Part of a small language model's weights.
Size: 9 layers, width 512, 4 heads of 128 (1 for keys and values), vocabulary 37674, 63.2M parameters.
Architecture: no biases in attention or MLP, capped logits.
Training: 1198M tokens, 4571 steps.
Each number is 128 + 32 x the weight over its row's rms, rounded and kept within 0 to 255. Layers, rows and columns count from 0. Numbers have three digits each. The size before them is the row's rms in percent of the matrix's.

# layer 6 attention query, 512x512, rms 0.193, rows 27-46,155-174,283-302,410-429, columns 384-447
086:064147109158118147109154110150067113141105088117121163089120119207182102160087086133134116094032124208146090126091131134143147172116108126171154137190097134086102131142088094146171151133123086
096:143154157141153110109092121147133147131188165091172116078150104101182121206174138104220105121089074126124127146199121117178118167166075124098083108102181114116138134110159148144127156131113155
077:078114094196131126067142083152151162140114083175104148144110106136139156133127180146149112142127143179137126139067127139115147100115092146157148131165120157124104130164109162052143172115063123
097:094084106172062100086106121100093108109143135117134102137130183144093078078139108053123090194088090071172092101100113149071154134146112120192149092137090107111085116133146082145097155094100158
084:127150098146180158228156130090117153125151164147155115143083116160111121177075141129156153114178160126169185089172136108097090162109154142101145091181126144129107142197119145112135094095124138
093:115163127094109089124071123124132107136178126121171120074128135096143071160126150193170157153093124131088124106186156060086178210148098100160126133099129142089173133128155076157039174092150143
085:116203149157173114112120190125125132163097114192139109140133158119097141124092086122128119106095112126126148091078099207155119112162172147143149186198154145114081129119152125171154136127138156
093:117129127113161117090098106122122121090140147121186146102148113110078102099151158086092079113023104120049101114113137144105168085128107112146120126116062149119113077189154137123113125100068177
089:076120122084095163089135082160154080093138058084151105170117144148160160065140087132146056146062160101121102115105118102143122160149104130102132109169104111090095123092208126146138125079098158
098:118111079126132123103088106118106137109170186148123129101087093140153102079065119130130146138164125139144157154085140107120075115064141057144090085161195096156115127136158183167103114150122118
099:140090106111120132161092106115076117107187151149108132121138121150129099083252161083123112117161153064118169163075175080128148081114128094063126143151149109161166104152144126113146141147113089
099:067122122063127074128077090109187144126075142126097128117107131085158153099099121090079127132055113133096161132154101111156145090176148138080128152113152113147117153156133117114116139077105064
093:128116122114082100126164142120058109163125125106149146140088081113113193148111069114174111092158098149130111120126174083109117135193137148088095114066102168113153136133104133162048179157147131
106:126175130122101136179127186113131115114144102163134138089140083116106142099128162048142152156106135133067105153197075165111130179073134168136125118109137101206129134174146133174168105160108166
087:108141120080099162144110164173163141136069072151098138121120117122194141098157199140183150142125074087145113169147140116132155135100120129149102167140073151109127100142135103156118128106117088
109:150129094074111091049081122134159135168140177083149114132124129075107162187147151140127154167101177199120163176110140100108113138085103115134087142131139122119113081080137135136148105112142111
108:123120111139160168130098138157081152130086073112105129089110082141119133126091129115166068130115079128125142130145171095130131097160153102118113096047126092095179111155140108126096153107109137
103:086142174075127105118090078118177178127131078098096150205112151136163156138142138101094135141142085126102183128163104154139178118133146107092145090121121153099124188134163090173148160115109063
098:119143104130116079107102126122114128137175138135076119132085064094085107135159104112096189070127113120123119073147123142130124095160131050144144151104112123165180178164123114082065158106066129
114:146100130169138107154111106177130162138083112111099164115123137078125182104111045158139127137174123200141141152144096170117133123146140093146141106086087153095151105136208156085154061198177137
112:152089113123145178122217116109127105141133109065121122160104138086156121123142178090097186125144158108136113109169156133139152114159101152120127111123164121092132133113093076201133171112159151
130:143130153117113157130110124127123153061143124097122093107127139124069110171166150127095115131150102147180138178124125123144151118172107164174079138198155185156115142109145161076087176191150125
110:132149082140178101125129133092088134090088131180125113102091102115162136110072157131098108155156178144122161138077155145132077110174108099183115077138202095138117120107128119086135159112107170
122:149108189161063055122140171134153126151150165105081135148126161107138128080167078083102092064105156052108084143073140171120144115116119103181154147140106139162129174076109104111116139098132114
126:135166141161107122146153167197180109100137163175144134155123157102113140151141155113112136131201167186150181102118236146157116118102168153150086119079122090105126157113064121162114081091086157
114:126104127145088098148086034133194187197163079062133078146141129085176132123123113144111136119089159114083112100124156114141181180124074099166156164080141125055111141160110091160094126123160157
104:130221159117093076186094181123141115179105133168140098136111110100135114121095114092099165108132136170090156106078150170128146137152137147144158158112187078153158132087162078226135125133194146
113:203146167165154118120114117177166135107083127134172131130181111120128089138107093105111133143146081149112146145114157049124159135136127149112150065104078097171144135173179102057112166105093143
102:147108076098056117095108078129117144135134075117126186104183103086116093104080137117191066094063089130093034135143132126145087153140146154043121136135095176068146096072139071161148170132126099
104:100130092125068162116071135133157108087209106172172167133182073097149147104103088142105093187162181087082142100114095102103116151106088071151092089118136166097142027085124185194179119117067133
102:126135137067149121155144140155106156046152138136111175125100149126154129096177151094123129119125156117117154126143135105192191062157119069078118098118169134133180141135158148145139125117060138
096:133173122078186110138135093118125174166108125107095098168126168144146168132135112096184123172101140129139181119143087116118148135229176186103128127114147094146114155162126087192116089122175102
106:153137119146139075152174166155078072109093131130211083154100098079091143134142051110111162098163120161093060105138146139070149118149129158123162143118119151126068133095171152077081161157105138
103:108153116105113151193146139134148091128164076139119160107129075082164108158131118051122153087108142108125117186186124193090166189129128103112142080059165078120102126178160116144102122131151107
103:120134137127145169106161134147077163122094111096086156135102103135188150125132150130210145137097090073115089158138135106151118174108140167090126097160127072100129068124128132088127103112118089
098:114132115108142144073132099149123102097165187153173108164121147119148136161124096148125156165130183186103172110100103133113126144125094183173075133097145120123123119080125104127176090108158122
105:184089179097166169108132149189145141158110108107106144134156116122127191167095111097135151078107059149141170129156168097167160056100156133083136141128123107079151162173097160149072119118126123
102:082142157065135111150086114102135133125170095091110150126164140167138087169154129077123129149130098138134179138160133108135123137111163096045184164099097116043050156165145069169158168116121105
091:133064055096078110098115101122112155120133100142068102112127094120159084125138128148154056086073131095128120089114143095151176090181149082113122201144147198080223196135177122143145173154156127
096:112115129098166065163114118150138125139120166106168154139070153108143188125139154138196098123040147129101111144143072146105089163132193139117119120132062130112157116084140150108116068191150151
090:178155122146164206120145213122112092196132099117118158151106079122108094173175137128073138121092101096159089075122131155158167145113116130165124100166104135086137132099186123164132100108177115
102:128127208145081100139051116118146114127130167094159101069158167118156170167088171103134180165149214174199144105165112098154090123060105122153133152141115145124083162103135098108132174121123136
085:141136150174142147158119078132154168162130147169121132121063117110155148160124143159063101159167119143153098114055108069149122108114109099214114110118168163133118071151112109129087093050083122
099:209104092140075110182162154126136107144147122136121179121083116115097105128205106118135088120113083127052071138150165078095107104169148097138149139103162152115151132141182115121142137122069131
088:161079168135091137174123160154126151164143163138107114162064136132099103124168127152141219128139151054101131176124147166137161166108170139092103140113173160150099150132112056133153134153161089
099:113134142079097121129080097140146119104164054135189134051116138086134131117132149172164119125142135072107105160150173105112137172110110126148067124071118118063198033136121153142098179123168154
101:128148142138079056165168151111156135165105142128105105181078128118155123120133133148093177114056122134067143112116130140095127154107078132136161169107175132114119183109168062174129167145172128
105:102176098134123103155094053148132183136151112110165129129100102142145142140118204144080134115105164126110076150098142147115122101187102160080149064097077122187123138137165115110172096104069123
092:155161121137094154142129127099175064104093089107090128165110086177166160111113136124141129164072132139112071101114189161114136179113089133117167097166107125147149142088187034167073165125181117
089:164148097093204207071096155121094062085141112109110213118122166169063134114083116114045094186132156149135103168093076147145185131077144124148081094180102146182132057086143180150068157086167118
094:144097158131128176172134160159114119108103088177112129112149115089075113069231142084130138126124134122161193167088209077186167092094098157110150137092162147100203151137138178029128168094125119
102:116113140145149113194098118112151149148099144133095180103077099141120192093155149104078133150081131170087110156132084115087168180149150135141135095134146114183197098132114094132072100162179059
098:123081106127142116152129133152124116143146140148170105150081070124126159166132065110145126116126123163080079117092109071055076147194140157106142158061108164098131112137148159150090181187095141
091:154171095080125133186190159129108132123143060144136156134148070122123096090105153086163185095113127148078153164198145159122134168136108113123136128121149105148092178165184124154181112200117133
098:140146141136112143163093152171082149112101104144099105147083126090188116126136194123163160151138081104166119167139130150137138103105160137170093141159083133115118067118096161122117160119156100
099:141085115074150124079135138141128083139157215150158138168162096106094107161115157153084176152139172170098179137123178045148121135109095149131037159115140117087098062095048149159165125124182081
101:123145133200156153194101142152117100148102114101117162127170091148140176151114117109154157087102075163155124133088178085144088086136128172096136099111094145144166148140159134176091129116127158
097:082157173120131118134120155064185146092116181119096120180150136169145130135119159115126133117166110131097093179180127134126140161115147079106148131148106141104196177135131043192079157149112085
095:124095114116137118142170121134152168106117099137107165112099126070115143098149143147146071112151159115096168097143132139066136085076138039132172162155158188087125163158146143071153136137070175
100:125157097143099132170135135206178176106089084095126171110106134092138188093132078172078122193122094121112192086174105190125094132137185078142129088159131161166126133146210118088150042203169167
108:123206128154105131131171132122165157130053147123120131071177111112118119109164109107096084071090097143165194121138097145119131145155143158123131047161111144126069159126144134126138134106117096
110:151167141088176134153113105102099083142154176150101150155070100127134160127112147097154120098184124126105093182125114084172167133132106160129056135099171141078109134148076129151169182149120079
125:148134143122079129209134113107101137109199145065206098117130110200108200206085124102102155119094128160190144181150116163144173157144158154157130122140146115110122114048119134177120135143160129
133:129199136169200103127086095103132166112083120127112059136092117107121160136101188127120159225102149075132115062167093151206116138106131146158155165070122129114079111112146133115091169137139114
127:120082161111081131153093136141151127126100192103090096090084146134116197127151126090090108096111071088209148071159145125165092056101102092173135129126112131132146140157151170119097183127203135
124:125130132167161176112114095151166113101103120128082079153149148145117099139134148144125138184136114099106111077134186117176126169098144139101226092107099154145142090113146117080079147150075110
108:072116162107134140095120079136123128074115145096139094052105104132127141140085155124121110118127093164128142140129126109178122121170137097173144114133121076168157063095094130094118095163082174
094:133143086127165105153115153112150118155086111101119111204129148138092133162147148115058171134173147107123201152110209079219143137075113180094118112051143143138213147114144165133112123136118151
101:143090154192151083149104120147181140078105129126122088087170138132136152140141098101140115100202089133171135172086207151143090110120087187105118163155033089180166174151136127115118173153109133
088:139152092083130096175142123114095106120110160096143145126143120110176191123100178185078059117122143120130078148092140127121107174160121121135118146117159143087079184106135077156119106146099116
091:151135108129127144103057158169198111114135095125165111114142179163109133113117101154149135098077160214123189079148117149092183166127132160166139091112159130162141143089110103140111143112158122
087:102121171129156140154139153137133155128168140095125122129134098138129141069092139023118109136099160159117095110083054121102185126104166153144140155134144142138147143106122152160166103082175144
082:127127184142213087181153097118159142074037115141123105176137143116140214154105110031104152110127112144169137193091115117170090120139077174166155119136166160159140090130148145160157152088168095
085:174088123136118138167138158124103122134158143151140092137138121117127101167128178112139132059075060126170089120158132131115116063129132149058179137096160148070080170166150118123104124093092147
079:127133138115066105125103129114081103136134137201121181130125093141100086131164116067132138098087103147158152179193111078141134072121106186060122078067172108124128135166091139108116144103128131
099:152195100140190133100156128108116184158111103077108084121118108124174152092109158204123115192104105091145097130156112151136171133142124154142170161094053068106086112116146128089094082155132118
081:129138132114135122111118121135099123106096150087158158205111094132140147159067120124079210139169103116153115208094125060174141122065105116081046114105129205168167089116090115105093068142102168
080:130150139109113170117148139153117079128130137115113157112116075117148192076187034090112136100142165119140131115088100104100120105128132083135132057169101130136112186140103122132113098070116150
090:088110131127091122179139132125118117126148172133116181103151124126161134103114078046136190114148105151101182143124094108093123144098155062125108072187127137102180204226096143150090170049099155
067:145133141115129108112147075153156117102115144096150087109093115169107081137102112119110119131124175143100069155136158131167110127133134125131130205092099177173124084127209096153100098177137133
# layer 6 attention key, 128x512, rms 0.184, rows 26-45, columns 384-447
086:113134146161137166150131143176128105095149122188078141126056148129088144164137166109144067084206159073183112088145150138148133099148124090116109160162174140114151157103054175127071115116146139
078:085127174113100134129133153113141135119107120135114171146105119157152132122121110138131171078156106108140181131107112142123105203091149086122108163108095117114122164207167102126130198132138182
084:085109163129123118136113122139124161149096080207099214122101145109152063106155077157167151131145082127160142108107120120129120157150105138082124147070175134088102067150146122147172150100119106
094:084137149108085125164113114178131113173117113142109090187118176134079154107184117096119155115131168085126186140140128170158110115173097118103127126150119156160158129123113097110148084212179095
100:113144156099123146159086161126138099073137158084154208119117148122112146133130134112103184133172110098197169133146091143083097112121120164117064140164123128151105122148141143058129088161092120
090:049085174118069067125118142104145098169099144179175138156141182066140192168160132049096148145148148126198133148115113158102087101123133174168154146128106123127143186132110170107166167102151144
082:113079090074087071120159193123180131170157133128144213118155097134114110193166152116098119198074104086121093182162114136127155139191117089066133103102086138175115136143140085118118152154150155
082:135163124126121118147169140201151165122186085181115138082125099139121112128192154099197124187048100131149076146147090069148196103096083166102144188164113141107067123194095133125070123111121084
095:115088111074089150140143123133144122157117109093070143097113133125094137054166101106091138106086114098104122124077113160136154094166108101120122111188181120151101145141134114139158157142103160
086:125145093168097063072067080143189133119106176156155130109089077098122089204122064199114192148118163185202138084092136131140133184137152033115173141145137202157134165152135084145080151144162133
099:175090104092148150127157185090116117108124108129080134115068110137163122110108062104120110067070099131068085117134097137081141197024160166117131140148158146141115129115114104160144125117132135
085:138130143155130105178157123097176052099163106113208144147155146126111136139164153092064157135124125133111158159109103195166101087095131159115115112141118133108095158116106107147151084061123179
099:127142158123121100200060143100103126189157148116109098125055140105161154129154114175101140165061070103129071128119142177148093108109184134133228130164158134144105142141132121127125084075159122
103:115145109088125105149096099059164120171141176142151107112062164184157127159116122169150141116110108147031133153111165058111106146087174143110211141140103147128199134127128146157099132127154096
104:028121124133109141155139173152120152135123130207129125100135138135102101141109158111179185172147125167128140130142107116108149154084105165123084150176042098168141110153162137144157147121131135
111:101168167065072152164100140096102114160120059150106134121142154117149113146133151126103090105117056102129106224180117138127131126099121136129165137120116126167162138144152103128166147191125168
115:174100180059114171120159102105146083115174120111184107139173108109129085182113101151098168133093141157099126106136206113137185120065081142086116090128164124098108121105112108153109165103171176
110:155087147127165137106134109104132159175158151117135084139121146104097118177131084084173145156114078112172052161156147078104090128121152172190127141093104054094117039124130104125107118126059143
111:106194165111098123142125141095192113132072105132092205206101110171109146121145175155066145073101115154040145130147140156095126138111116145104163140114119093121148148131142121147086159188173115
114:103118101152201096115159134127145145062058095133110146168135114123121145123135125193148035076122167119130120084075167059126167095177134076113161172166175119058135175155176157113132144152092141